config = dict(
    num_hidden_layers=17,
    hidden_size=192,
    num_attention_heads=2,
    num_key_value_heads=1,
    head_dim=64,
    intermediate_size=384,
    vocab_size=8192,
    hidden_act='swiglu',
    norm='rmsnorm',
    norm_place='pre',
    norm_eps=1e-06,
    positions='rope',
    rope_theta=10000.0,
    rope_fraction=1.0,
    qk_norm=False,
    attn_scale=0.125,
    bias='qkv',
    tie_word_embeddings=True,
    parallel_block=False,
    init='normal',
    init_std_qkv=0.0501,
    init_std_o=0.0,
    init_std_up=0.0501,
    init_std_down=0.0,
    optimizer='soap_variant',
    learning_rate=0.00634,
    lr_mult_up=0.845,
    beta1=0.95,
    beta2=0.98,
    lr_head=0.00489,
    max_grad_norm=2.0,
    warmup_steps=200,
    schedule='wsd',
    decay_fraction=1.0,
    decay_shape='linear',
    final_lr_fraction=0.0,
    batch_tokens=65536,
    max_seq_len=512,
    doc_mask=True,
    train_tokens=190200000,
    max_steps=2903,
    dataset='wikipedia_en',
)
Each number is 500 + 40 x the weight over the matrix's rms, rounded and kept within 0 to 999. Layers, rows and columns count from 0. Numbers have three digits each.

# up: layer 14 MLP up, 384x192, rms 0.137, rows 316-383, columns 48-95
# down: layer 14 MLP down (transposed), 384x192, rms 0.146, rows 316-383, columns 48-95
# gate: layer 14 MLP gate, 384x192, rms 0.131, rows 317-383, columns 48-95
up316:502537534495499483628461394520433532477449471443528471468569465504506500432502520522543529507537393528536519536532469461571454465505506502522414
down316:496531551536453537480513553429534537477526505512516538515492507516535464522459507474515505392486520491437421488436512456508538440472553531493512
gate317:513433477533436521518524491519484548623469530464529463549526492603523572528537538494575566461438528439508449526456508459456454485503471521489482
up317:440467501473483469489503518482541511515482474552488507509491493450383474433539587507502498541558502487546489480512451484544474486464562537485551
down317:388541591479534500497543438518466462458522444549516490418461492436460531502491534507532413505468410483542442524452444555539499490487458502557543
gate318:462529524539434529545507495487487465499473478507434506477461498455496491488456502607482502515509515526549517542483474492477513507461491412537525
up318:483525569488529524534455484468483517607459522385519457436451491486514580532522499537397460557553526452489477482433418472451509415496440503442476
down318:471461430500532524442491562463458482438525526446489485540517460521566476461494565485539514530479513451539513515500482435489572524521447576519479
gate319:443476510466511519507527449566483503441435483544526468500496521480470486544532508461471476504442480397523510563453494504523557438546501457530461
up319:494533465481498476556483454494619407455479481539522561497567550524530493461475468473463449465546489469510472418444517469457505483511491525538418
down319:487495455597476475525484455460519496452481540522520493555531529497542545525563579543443459540511390483549505490504495526459463526472514544568504
gate320:585443497490503441469485442504484508488473502460502400505479587468474504437512549533507476383472515505496449459474459520577530557463461441497481
up320:421547500500507527494447442528466497446546530571475548540445454515438495458507523520586494499507494444484527417549503499499438481481533587438448
down320:464457569556430462511508534505520505521574502498501487514520483515494491560494539517452480573452468562460531443466429411461500506507432550565498
gate321:484446508465376583466531566525569529526507527542473506512454542493446548482480491455452554546568490551520523597488500471537460477384550565477502
up321:499534544529472481546508509510522504475484480512508413491507469547505477537538567494508507488550444502496522475530548512458504459508544446482570
down321:520489520510514427564529491558585532521540510520515480509463503486450538463490500454492454490556499526473535485486487469575429499540483493551428
gate322:532478508464511487430436515363462594450505491491447477476509526448540498567472524426509445430452569488616557486534594537556475476488550509475519
up322:548545513508486484580510543461539547511437497480487546449477459480473518503436536501557519542525544547481450462455513473558494485486519515506526
down322:459515517487504402494486602523523500486481511500446445484576461518482472464502500536480574488497515540521573510471518412495474465505530489561486
gate323:528574470459518538416490524495467501501517616483578477501533496458412517503546468454504524437468518470506517474563476504496470518504552492509487
up323:508491528463464558457565480527480456513505573553511482561466479445578479464485526462506533481524509479479463514516515501481465499526517454480473
down323:475555504521469509477538574496511551440449510353415475502451481457540438537461458455491466504511541477459534476505509448531457467478504487480563
gate324:522465531531486490483476436483508544536509555460436564459462465508546484484530480514520501537454510457554540533467547479509516530514465531503413
up324:506418509505573490417548477524494497441566449508501514456491479483435495390566477555459545507511510481574546488508528506452450472483479477558464
down324:447464555503425440497486459524476512557486436541414561435473481446594396510489412466595488412440510473456506461505486455463478617442454566530510
gate325:486439536576535463485514496475496508563455507431479531519482532554540598459421495512429506446545543538504465599452492508460516463496500509506437
up325:501451504466536474493418483488516513492467446512460431541467460518493511536523453511419477484526473534556399448565457446498534529533563524512506
down325:490493545582535537482529540514506548472503506528488434464489509537539483469493487467570577459467444498545537543418425443521520520440525559503493
gate326:458487507548465548437532499493531535547493539471483493452493500458481483528496494501457537425474573511441547479445527446504494500469487474490483
up326:565529521514460470409496470469522545483495504538521513482574524515444552475492533501531566529382528513532440471537456594497440522484500491490461
down326:523457447480478507517523490537460510448503485447500471466561555450488465485474545511537458488485465463433486514519533543502492523546427495479537
gate327:463466522488473503469450503482560483434418524428564493504522469458539465495513431561509584531412537541505519534472500466502566549482483512480525
up327:572510538512413591550515563454567450549507480480522485496443524467483465448467487453462548543559516440433470547465528495527457429429535512453520
down327:476509462535482468510522554416485514563467470496482475448505465561448481549533512424480566465476482495541495501436544502498505453478460461571560
gate328:505501438427469578514459521482515542577441491470446527511540478480593504480536446433563515513499574471509510484553522429500552440508445425427433
up328:481514514561593509527480469526484430505500488547487494518527549461449530488517526496462547539557539503461414463451470510477464485464540503484529
down328:438505500535484516456513479421494569448537498378478452500504479445500512473494457551531522471467483509491450539452548555440505524547498501538453
gate329:532554484486443497509550486542466567502454479518481526425489479562547568470543494420445551544558505486529504474567539490447505499547565487568478
up329:453457499432590466480455466462571520467483488563492471497517513502514480519487483509519501494472451520446567430487584456438539452431525498499537
down329:436477457439468525504462521498509487465523448532540534494498501455536510412481438536525452462530507537508476486485525530448505507452547521508532
gate330:460536568491516471480443562553585497464479469530512502515543518567456540523508436534464602538489575516514487442511482505444491467457437547500491
up330:539498565510530527488450486555479566583450536455535469507476438520555481533488553512420490505465461549548462493503563534462539536495497523490576
down330:455511459499519499505499490433515470580469515464508451519571499588559514550414511561426473474473562515501539541546473528494454474539524446548509
gate331:482555523463529456450492504486550510512519519463521458595523517530536566485484491434499541504420482495564467467485414464536476496448549527543496
up331:531439526533500551514468505551463488531448510518502519518558426485494459438540488557543498495454524479484507494435504476511583470531465514493526
down331:414464453476505486502540498557500436466528479551519493496553560616506493522499496480602466506408610473528454519482437499452516491526416445523451
gate332:494470511519363488499562483516518553581513497509476556519457506501502509473441493534491558485495482536484522513500492470545537587535489461462579
up332:482493469506590547464417499567492467546416501502468526518498496470474524510501524482506439447546527514530515512406515520506559535486548464529516
down332:499544526549531538460438538458449531492467557533585555463480500531457527525503550433562547488501468521506536560448476481476534462508461458507436
gate333:560465498536458498472450441513475532547467469555473455523456577533513545502482574418544516512465537502530528501449472494548470493481528453514498
up333:505474538505452490468479523504501535531442448574452512546477541482568516492470489473549505536523466487479499463430455492582440476550519550482461
down333:436440550478461457493448522534545482497491468555490521530514523540546539514482451517502489578449550574477574533540477519500533471569467525475481
gate334:635452459527518438449514474493489561414572510515463470537499500532491511518514472502515543477462523514532460524416418491478516559495470466505577
up334:512424368503531466512516506447536468551505510495527457523508501516461542530485483510452510488471469479515508504513479451442521406498480442550414
down334:441560481520505476508475515579505432519488521652535482504466486471488513566501475508491441522511486497481444521522441565474512526499466441490465
gate335:537417416501471524495518531492457437509532535497503530541504539531485519528429510474480512479481550594427506485451567526499509488505468509526457
up335:483519446505487443489477474513448515549474525496522541461531493481425519520465536534527466447451484515505455554529428456497523471516418554481502
down335:502506563457504471435431444533459507496506505413521531503531547504424467450572511510522480485474453455534548478521487504538608530506463479484496
gate336:545383558529550461518506503563485524522510545519526454521542497542512470541506530514441526496438516516505482508393571560535468474578578527561528
up336:470595429504551529572523526510486517485473429542511546542365449494556539538440441481427492495460532492490496440486480542479478503559479496508559
down336:518438461534563553441495590431528455556510487636504484438471524508498599493467420507505506526592410462440502518357529492436483392576558514465559
gate337:474523539573404550487499538521477498485475537476470488441456549474462424505544532530508497512456536555538534550486431556531474456462541554459480
up337:441470548500537423478514478503517483546461436575492439446520462504486494437451510488529421506480548468458474492550558497537562485457544519461473
down337:509494543525516493461539539449492465511463458689571482515521520449529473463575483531518528498435519549461480513623465468518523496526507569548600
gate338:516466515524547543467521439516601440480510523478407457498511508485500548467502476568510455465479502471537469502515495452467492546416481505563472
up338:491432510516493464538466518490421487482569496491438463524437543497595413518529531508481428467445481537447519446461527576531524478482456515485518
down338:526479528476417502499490540443371458466486434520484501476509493558536477440510576538468465509566501472491462522483457511466550521527473505465495
gate339:496527502493431500512513493495466450490454465494490537488459514479473465544503499416541503510494500478484518451456575461451538454453410490445481
up339:467528575557488511479565521458434506490494459576522527479485548511440474474501498492458456490464542499505516492475562460526472439463481512451546
down339:557515482528545561548533453503510459489462518525499478547499509492468455559421479479510488480585524494455490397478490499431467497522520548566512
gate340:494502506529480520406509479495449544500483522564519485491453507518528494524508408494411515460528539513513506485468482512482538436500487454509530
up340:386530485468495491453474558478585443403429465495512537535493520483449503477543483508398541443446479457528493495440496488539487543558467473468429
down340:517503528454524485479437520534562480473483504595516429415490520487491480503527411536536457500479445501511515435455488521463444535568497500465424
gate341:507501567480420595489517493464516510436471474479487499529528499573540512493493495504483474457550535480470467422497451518486473540501425541433494
up341:488509432491467539468585507502496556486506427466553573529490516515470501516452483548571482509527578503467547534548498479492473534506577517516534
down341:448508432585513548458477524449534548536621526479486598538504514461433501486506542512519478481538528495525441582528512537606499527543508533530434
gate342:474502515520512415480451499522485500499481566521526484548572606627526488401541468455496533439491495479463502495560525517551471536485496455461467
up342:477476482540566526559492478441558481506556493514480539553413530461507559466422494561543536468525606546530562533536566472511509494435531538520491
down342:422529521525464472529475490481539512473474495618529446464543577533459482517515448456440506459478448526447508519530422477495535468564505433540502
gate343:485514526495476415469424467490568502483553451587449487490516525454500425546526489541440533496517524562545476466529529420502503526456534579462419
up343:494543479522532534486490487487521515382545535447486502492417535517571522494539416497562478555541542549452542476493418515466510474514514428482501
down343:519460536432478502539531517503476541500525447448543491532443509488467509507500476461529538444472461566522439472452421460504407509504567451472491
gate344:435512528554474531445566560463510472508508531457467583452508482577451462471582506494439594470534436404493548443481547453514509539466505458465519
up344:549532514543506443454501414555578457499491482455484505424547452450538465515527522462470495486534489452494427509476504481461545551500498488522511
down344:486502455508494530490389486524570464498571463539582502439559509500550468494534445474483439443585506516503454486538560465499486406491452493463453
gate345:508452540428519484464484555477501523513495525507464470532511535449432510518549491471451507495478530505570508496506485589462412480475543478456546
up345:420503499500506467543553527523492502558439503514460438506560456538435472490494508534553436560457509551512517492599491424553486565492474494473593
down345:484519446547492519410479479453377515522480584593500517522505510439438508491543475428426484472495503587500425587593475520596479505544496549489458
gate346:501513528492454536464458544488563505579546444539524446461454542471531454454508511531472513452503497443602496522556473502593461536523489486395500
up346:503504509445506450507443466505556566429500543456485455485490507449489508518520474523470487554528497445567488472504458513560490494548442466449518
down346:524456580502426489503512585475506480493471582367504483432522532445539525474460509444487459541438431556559491454471505467498497562498530517480548
gate347:475491536468499453456499456521541550566427383529528537472473514553486562551417489495528514451548460515476554488518549457505460511510537506467516
up347:443519476522508484554488573518500552541457483488502521520521490501482473502430509505502489466520447468444519485565506464485438516487499554557431
down347:533473506485546517451444446467500457514544448486544508503495551470449458498519488527539493499547433523538538474481512529436495436515490508443538
gate348:486452516586492602442566469536431510484548499529469513458502499488538486511502430534470459526510489527489523497438572513499474405531483423531449
up348:567459578455521491428482537462456533524529489463537479491469551526545516483551480462494518506566483549505507466468502525425459459503451388531520
down348:448486449488427540455493501559419580534547445417452524503565532479498489600522465483488522553483600505521513507488435485520472533485439493471473
gate349:550504523474498508480537474528473524464554502531488566501435454485541506506454492505484518492542448504473533481491505484490533557497523537554448
up349:557506506467518458454535525497543547474485482435452471521506552546576480456489469485477507604475547443539473450484501450523444458483513455502494
down349:459569455471523472489503495493523556518490504496475511506485478460415532500498551531524489472405515490446485469506540448524481474540471488549492
gate350:499521517487495486512437573534473443569511441515558492468526472473567544566485530483516526512476488434471463504506467543399432473487473574487527
up350:466533572491523434507531509494456501512457481511564532485464529529450503578475493473459530518600498467489547469499511511495531451519474459499534
down350:570517520589630510468518458525490442544487499482519499518500591485490581487472484496413523519481466565430521544485492456502486546445489523475467
gate351:477514442519499509532474521561509485512554518506560498523453447519492598466497558500487456565430515474482495460472542530475447489467517524538494
up351:516514453500491522440479507425548511481558459477497471477568513479442433554550389519531551507523560478536538457451528560476508552482552516515455
down351:576461495495541481531559477567502466528454546491425499511532502526493459453476530553523493450550451521517449495494450449574457449539442462421520
gate352:493530471552465487511404482493457559462454396576474513459460541500535510434501498539467521448520539480500469503445536442470532527512485423523464
up352:551465479463525477464526456469512526507544533522483533478502481449486545549493514498576559528580468491530482491506558470506455513537451561551569
down352:410457519500519508497546446547465541478492442528518452519459498488569473492478461429447465532499498577556445483479516398471515534480567544460490
gate353:511561520523437461568481459557562500392443475494465553508437538482456489481503547435499491472440475512556472548486422462430528481471547558524416
up353:543470509542531517456517478489448528507454535546511506505504503553489451536454550519538432475536456495462429453485566483461484519522473536543510
down353:472513459493573477470476549514424503472545437608507513447526558443460452422518483505531521518484560480462492432523485493545462493440508426544549
gate354:444504562455474568485437445481515573481490488539456510467508468492532497474487521521436559518548518434411511522488475481486488460481568485470512
up354:398551443459435459501453503454542568491517517468539511480542496516460457496522571513471469541491497468506479516520460540457550481503403477526527
down354:554492504432486499398425494512490512431471462545513470497519472473506444496545413492518507485482474535483529461450505511506495470423537547525500
gate355:466529537480469565475458492518511438492464477518475487465481522516421545529507488462532487443543446519567545469442448498433524462504634445450516
up355:449423476469507552488489493514500496459516470542524449432467455499500537483455536460465518412419468535489506484511534546495482452555589460528545
down355:560471490505487526504570409456502534467543455444406538512484441516474475445419541496483438514496462491497522490476520480503478446526588531558408
gate356:475474521488464433520467564450436578535518618549484490481483480452482493493482473486579496507518559569510456500497552503493459490460497477524495
up356:550506491568548540530558470519487506441538474478514499450469450508461480409515506483435506456550473477469503470515523482494562540491493571489511
down356:532475487506557488497427462544434543503582468522474521410616514513536555552518561542445550446473491474475535519456502577455508430477583497563458
gate357:517462442478440483489432507491524536519534492540445528533433562536525415484524553565484480465481522485496500486444535539520497512472500464526472
up357:506493502536511475535453538447500570547454548485472470506512452526530471476498522506483510488428463519553516485480518495548518487439518532519517
down357:498585482510481579429491495507535433502485484555435507461499463524525472496493495543494493520493535457490420544541494454551427451451530515517543
gate358:534595514526514462541491439448499494449449523544502459412544554528422441498568483533516484458492517515490516485570528455495547505529532500425546
up358:518559531539515490518535480520528483494413497527502485477561507516448374511523532514521407479392470529431475521525503460545563497512443493444512
down358:423493482447476454530453512490493449472452500483552490483521466510556398459519527597551483546397532518517508499558534473599483483468463523467570
gate359:426549471543542552539529536469510494502480460461542452508565474514552527480539449450483433495518496426477520495526471484558539397524464471490437
up359:515514484514626499491478483510500391564545451506528544471540523509507519482541551549476510438543546421470532483499519496486489513535494514459506
down359:539532489495562521468548482523426540436488520515524486487515517454473518488451475499541393573513510554521443517588481573484588507549511499484547
gate360:541483488546492509492549465510446510452552473410465556482455495556468532463453519484454538535533481515518501439493469497469439477478444493489512
up360:514434456419441471460483497531475517503459472510484496524504566517488523475531562495550484498531465467454517505561515566475515357478457510479498
down360:532500538526439463420490551474489488455493512477511538500525516469528394517516505388442423469529547474567562483490479457452515568493476492474471
gate361:546512438484479534441525505488551475449561524391441512499525524589493460464507489505464507441556561448571508499481497550525472499526603484520497
up361:465528514547529390506440541555501499553482515472528481483491457518426534502471499514491545474456452506546560546433528493483544498508494521530501
down361:518487503466540464547446515505500532476497461487490543504456426485475474518515509427452453440544532549495550538424526479508462450477547574515543
gate362:498463588465521466546420535540551509520529496436478556521538548504540533503502533409502457436499520473512524551472533484423492485416550438515486
up362:517489507466457521445550501523509509433473525517518378486540453537500483485485516492513508492464531476450460504513489511501523561581502496552471
down362:522499482485525489490488517484471500535524431495504516495469504440515506535504547504522502481528455476462510540555414485443493511518446601472531
gate363:566560543433481501463484514449482525505457529542506542523522464530516509481462448613499520552477521428438453512495490514529463523527419465524471
up363:521534523527455520461499456490485516520502540543469530469471448476478516530527464445462445538549498536526474467479417494482489477492516486510473
down363:520501485504446453502395457573475493545535463500444451510541551481477422573492558467491450492564477484514516499460493499522478539470454568476500
gate364:585485494472447573447442571482439593452517496532540521537505607530487528522416519522463485492553473508487423515472519481634479535530497456463467
up364:382546452504480493546521440441545503493474497499513530536539606438553484444504444530482494455475604537483550493530469522530516517479512502546529
down364:526531499465527476487500438504415493485444456428530490463471473464491484439521517495514552485453486493482429517519518500463453429545480448464550
gate365:505468514509425474442488494568475473494534521498558549446514459568475395542449516513480492539441449527476440539423530450459429475457512462544506
up365:446476480484545597447545505480525527440456486567524493440517451514446407615480483531477550509442497478410550472531454516569538471536487571479496
down365:499500502462468553479441478572511529383470528448502498438573535439465436453550551547484463487501535538547434532469487546464510556466516495598499
gate366:495495494580497559518492457496447516458521520498436499522547577507439516586540496457533555452495510480526420431443443491491532474487497487554519
up366:471533530475451501490480471493504543502542532484525504471481529596470546514529469493540528482567426445499513570533457482509515490622484441510502
down366:500568534523496479519476539533507453450569476518419468514589562522435521482531478553495519538538468444515550515464494499489591491490508514545557
gate367:544536468498522484493440514464453441423462433540477468459536519507452526469554488533514481468531506533448422553513523527513527486468494486458508
up367:541443517476502463429501457505486533602517472485507471491455534551505483477488487458496457438448491467460511492489496461495517474487518539516502
down367:573525507461530549573529568503459501551485504483562477540527553572454475461537454418561469494477523480529510452385511448583471545429513492484516
gate368:505503539478481588497532528569420478588506468534545503529504537499498501530488448456505442524424451470478465502511583552504499510528466485535454
up368:485492468452517431475511502531496506519540489535509548475455459425491570486466515498529479495495523532453506528534617570421495472509516517460477
down368:476595475517548514524524502547512497469487507396467467502496507519468537481448506480535536531573517509521487512517524482545467465481530486478495
gate369:520463492518492562466522528587443534468520541408505497450521516483468578516507473475463553514453450503553458510545427537509425541523528557455496
up369:519513513485462444496496490546530459489473491511458510516440488572546445478454493501453450456539523522465475497439471508495534532513538451490511
down369:468456560520431600478496468564583423495477509632522511463467526475541515467543519483442509520520455589537553437491421423429462533570583532506487
gate370:531495489441501517522471463487478451496476509442516450483520466498514493481471527456575476508474549546381407457506516532519489484502516541565471
up370:497544477493506531502445563405495512491560424490548497530506512520464501517491492566510522559477536539593441456544477524516524542506587517525511
down370:540481575522527479486509472521460455532439504481539504535504534564518508516496526527483481471415471438495510518501510484514450508455457491493489
gate371:582474512555426541493507554477524489442424549488566481474518537513542558532534505487526496563502479543457543544506499489577473514507474418427518
up371:538492540455515564485546587474549479447436548506493468461529487464490468489543571492554463601444453527459543514476490465474567523549539490516485
down371:523543556527469502467519489459548529534430494531535564452466543523478496500511473511547467487532505545493443496562500516518510547473546528529469
gate372:461501532496503451496531445478457491479510542426522472542528444453484509514570509516523473513484509532490499592491574507492507482529496508468511
up372:510545509403526492521513509561543472489474457464418430564478542478549549518494558583472473492521476532501419500499534511492516531513597531527557
down372:521489473499524502520468496494523435552450497517429527477538551517455519478473419439451450458497488463514489557494555592532494630501563476412542
gate373:465507515551502478520475484560493479517573430453454477516509495554497501458510489519527522462477439433478438470559542497558465488529523515453498
up373:477508496492466496504532553494532515537470481527517474452462449453560505540596464560488429516540547505523527532493540515463551526470507411496474
down373:553427421458541545482552478485456508532498548491417545483444591509526567516584436513471579500476472493565403521537477481495464455518515454549528
gate374:552500504424525540511511520493481417520560515445458504483516482503568509530460447489503495537486523449496469552507491423510504385467542480439484
up374:496547450455513502499496544504423492480500489559516433445541536532470458483466564528541524492468543572485508515497510490487458519468540457494490
down374:497480534505488444428472473523545494516465563505487520486529503556449545527485489526523533469558514487398532451509509449519602435502554453514465
gate375:452511540561466527473468552498462546510541488580454437587459500488474481502496496467462460419448507579499503548526521535529543519499565588517515
up375:513526499488531469477479530434412489515597440494438432550500454506482507507438462475482504477465515509480405506539438536465509486486514549504513
down375:558471542450548467494524472451558525563426493456549536463482526523489492487443520499528494535550474473529515488508531564481469537443471446461505
gate376:502511460498559427541523509554490522487463501494502542493509473445538486459516513440474417464518542495497486457529511516460386531471492466509460
up376:522514528522563486557504534448593445500504542506465475429418524469457504533483491506553514497535493528524497499459443472483538524514476538530509
down376:475519512523537497493502484568584532507474468518541493498538511567560405489493510508600492496516536529482466502535490542516495540484465424508458
gate377:569526545549463571510587464490433457448500496522479467450505502532452495552533470571472496512437433562485500500428496532534504559466512496522436
up377:475552538458543477453516514622513500503510439503491528507479524496449503490488434482562571550508487471509477578537468540479448507459522549424525
down377:562492467529526487445554499484454526537481447522533483502463564493491495551455529571480528535482496527442536513533505536442506496444543485449566
gate378:450531506442483436505470548452537457512569518522498497460484476504550450444398564506524496499473509454449556423503457485540492525479497515472561
up378:485479521509549486536497516527463467598525574574473579470565527445471469488531471480478499452541440510421494523493467415542490475559532461536532
down378:511468525517580477469485537469515524536481489479511504478473503436521556479454552489500478497549568510495506447530560478450513493538448539459421
gate379:470630502495612450491573541486507434521446478523482503520514498541527492536498481570466438546495548495456537511418495562493483479459511486451473
up379:463434476469505427495487444518448485517384492507515501479543504542457449481454539555535536435478499518478522561513475446497556502436456486444562
down379:450503448498526510482522471430529491475505529596475505512477464454486436502568456447509547453554473459575550481497543574534500468488564494506493
gate380:460496527459574475563558506461455493484529491529397454585540545516499510371497464493461519552519514482438430547499521536415469491495546513497429
up380:512501471546544551553567414420425482586499497541514444417495514527500462511461498586521445506413529482451530443540494513507482490545409490540568
down380:549509490390513443486513506503514440523452486557491522472448513625482555557503528502473477449487490531509500492574501551494427428477601555531534
gate381:500582546549548472471448554500488457545558519502495484548541516474498473508512532430496462489552433499420447469520423495489474488504521334523463
up381:519453472507515388552498543466527479532552506478539520504479506482516418530532485578454530475491514482568493423451503556486546525460506494397562
down381:490513467490560510513496489504536456562446529508540480478444523502505477488482447540494439509470512499582504460502483498469468490577437453510430
gate382:507525462451520562494488491526524524501549465497497512528572508563474528484513482491519480558544483524508568469561487538534495483481517483564479
up382:494517441605562438495554536500575474488500594535479510486472491510448479460525476541509476503467555484489486554491516423474521511488453503485531
down382:421434514484559476451495532464454496555515479537524470503489477482516501482519401505472466537497516545491456492501492455521412478485543471504426
gate383:482508666426565511521452425427494602481481456475449553527490450508472389502486442514496543477448494485570448481486531476459453512571443462578492
up383:554594456491422435468461469494525567569491468449507493522523482437499473488522431514492488505513518527486467482523530546520457468565477449493484
down383:569485561527557401488440531435551445476574497483495608452510475490486481567483462485518463547506529524470535492564589480526552507513531502510500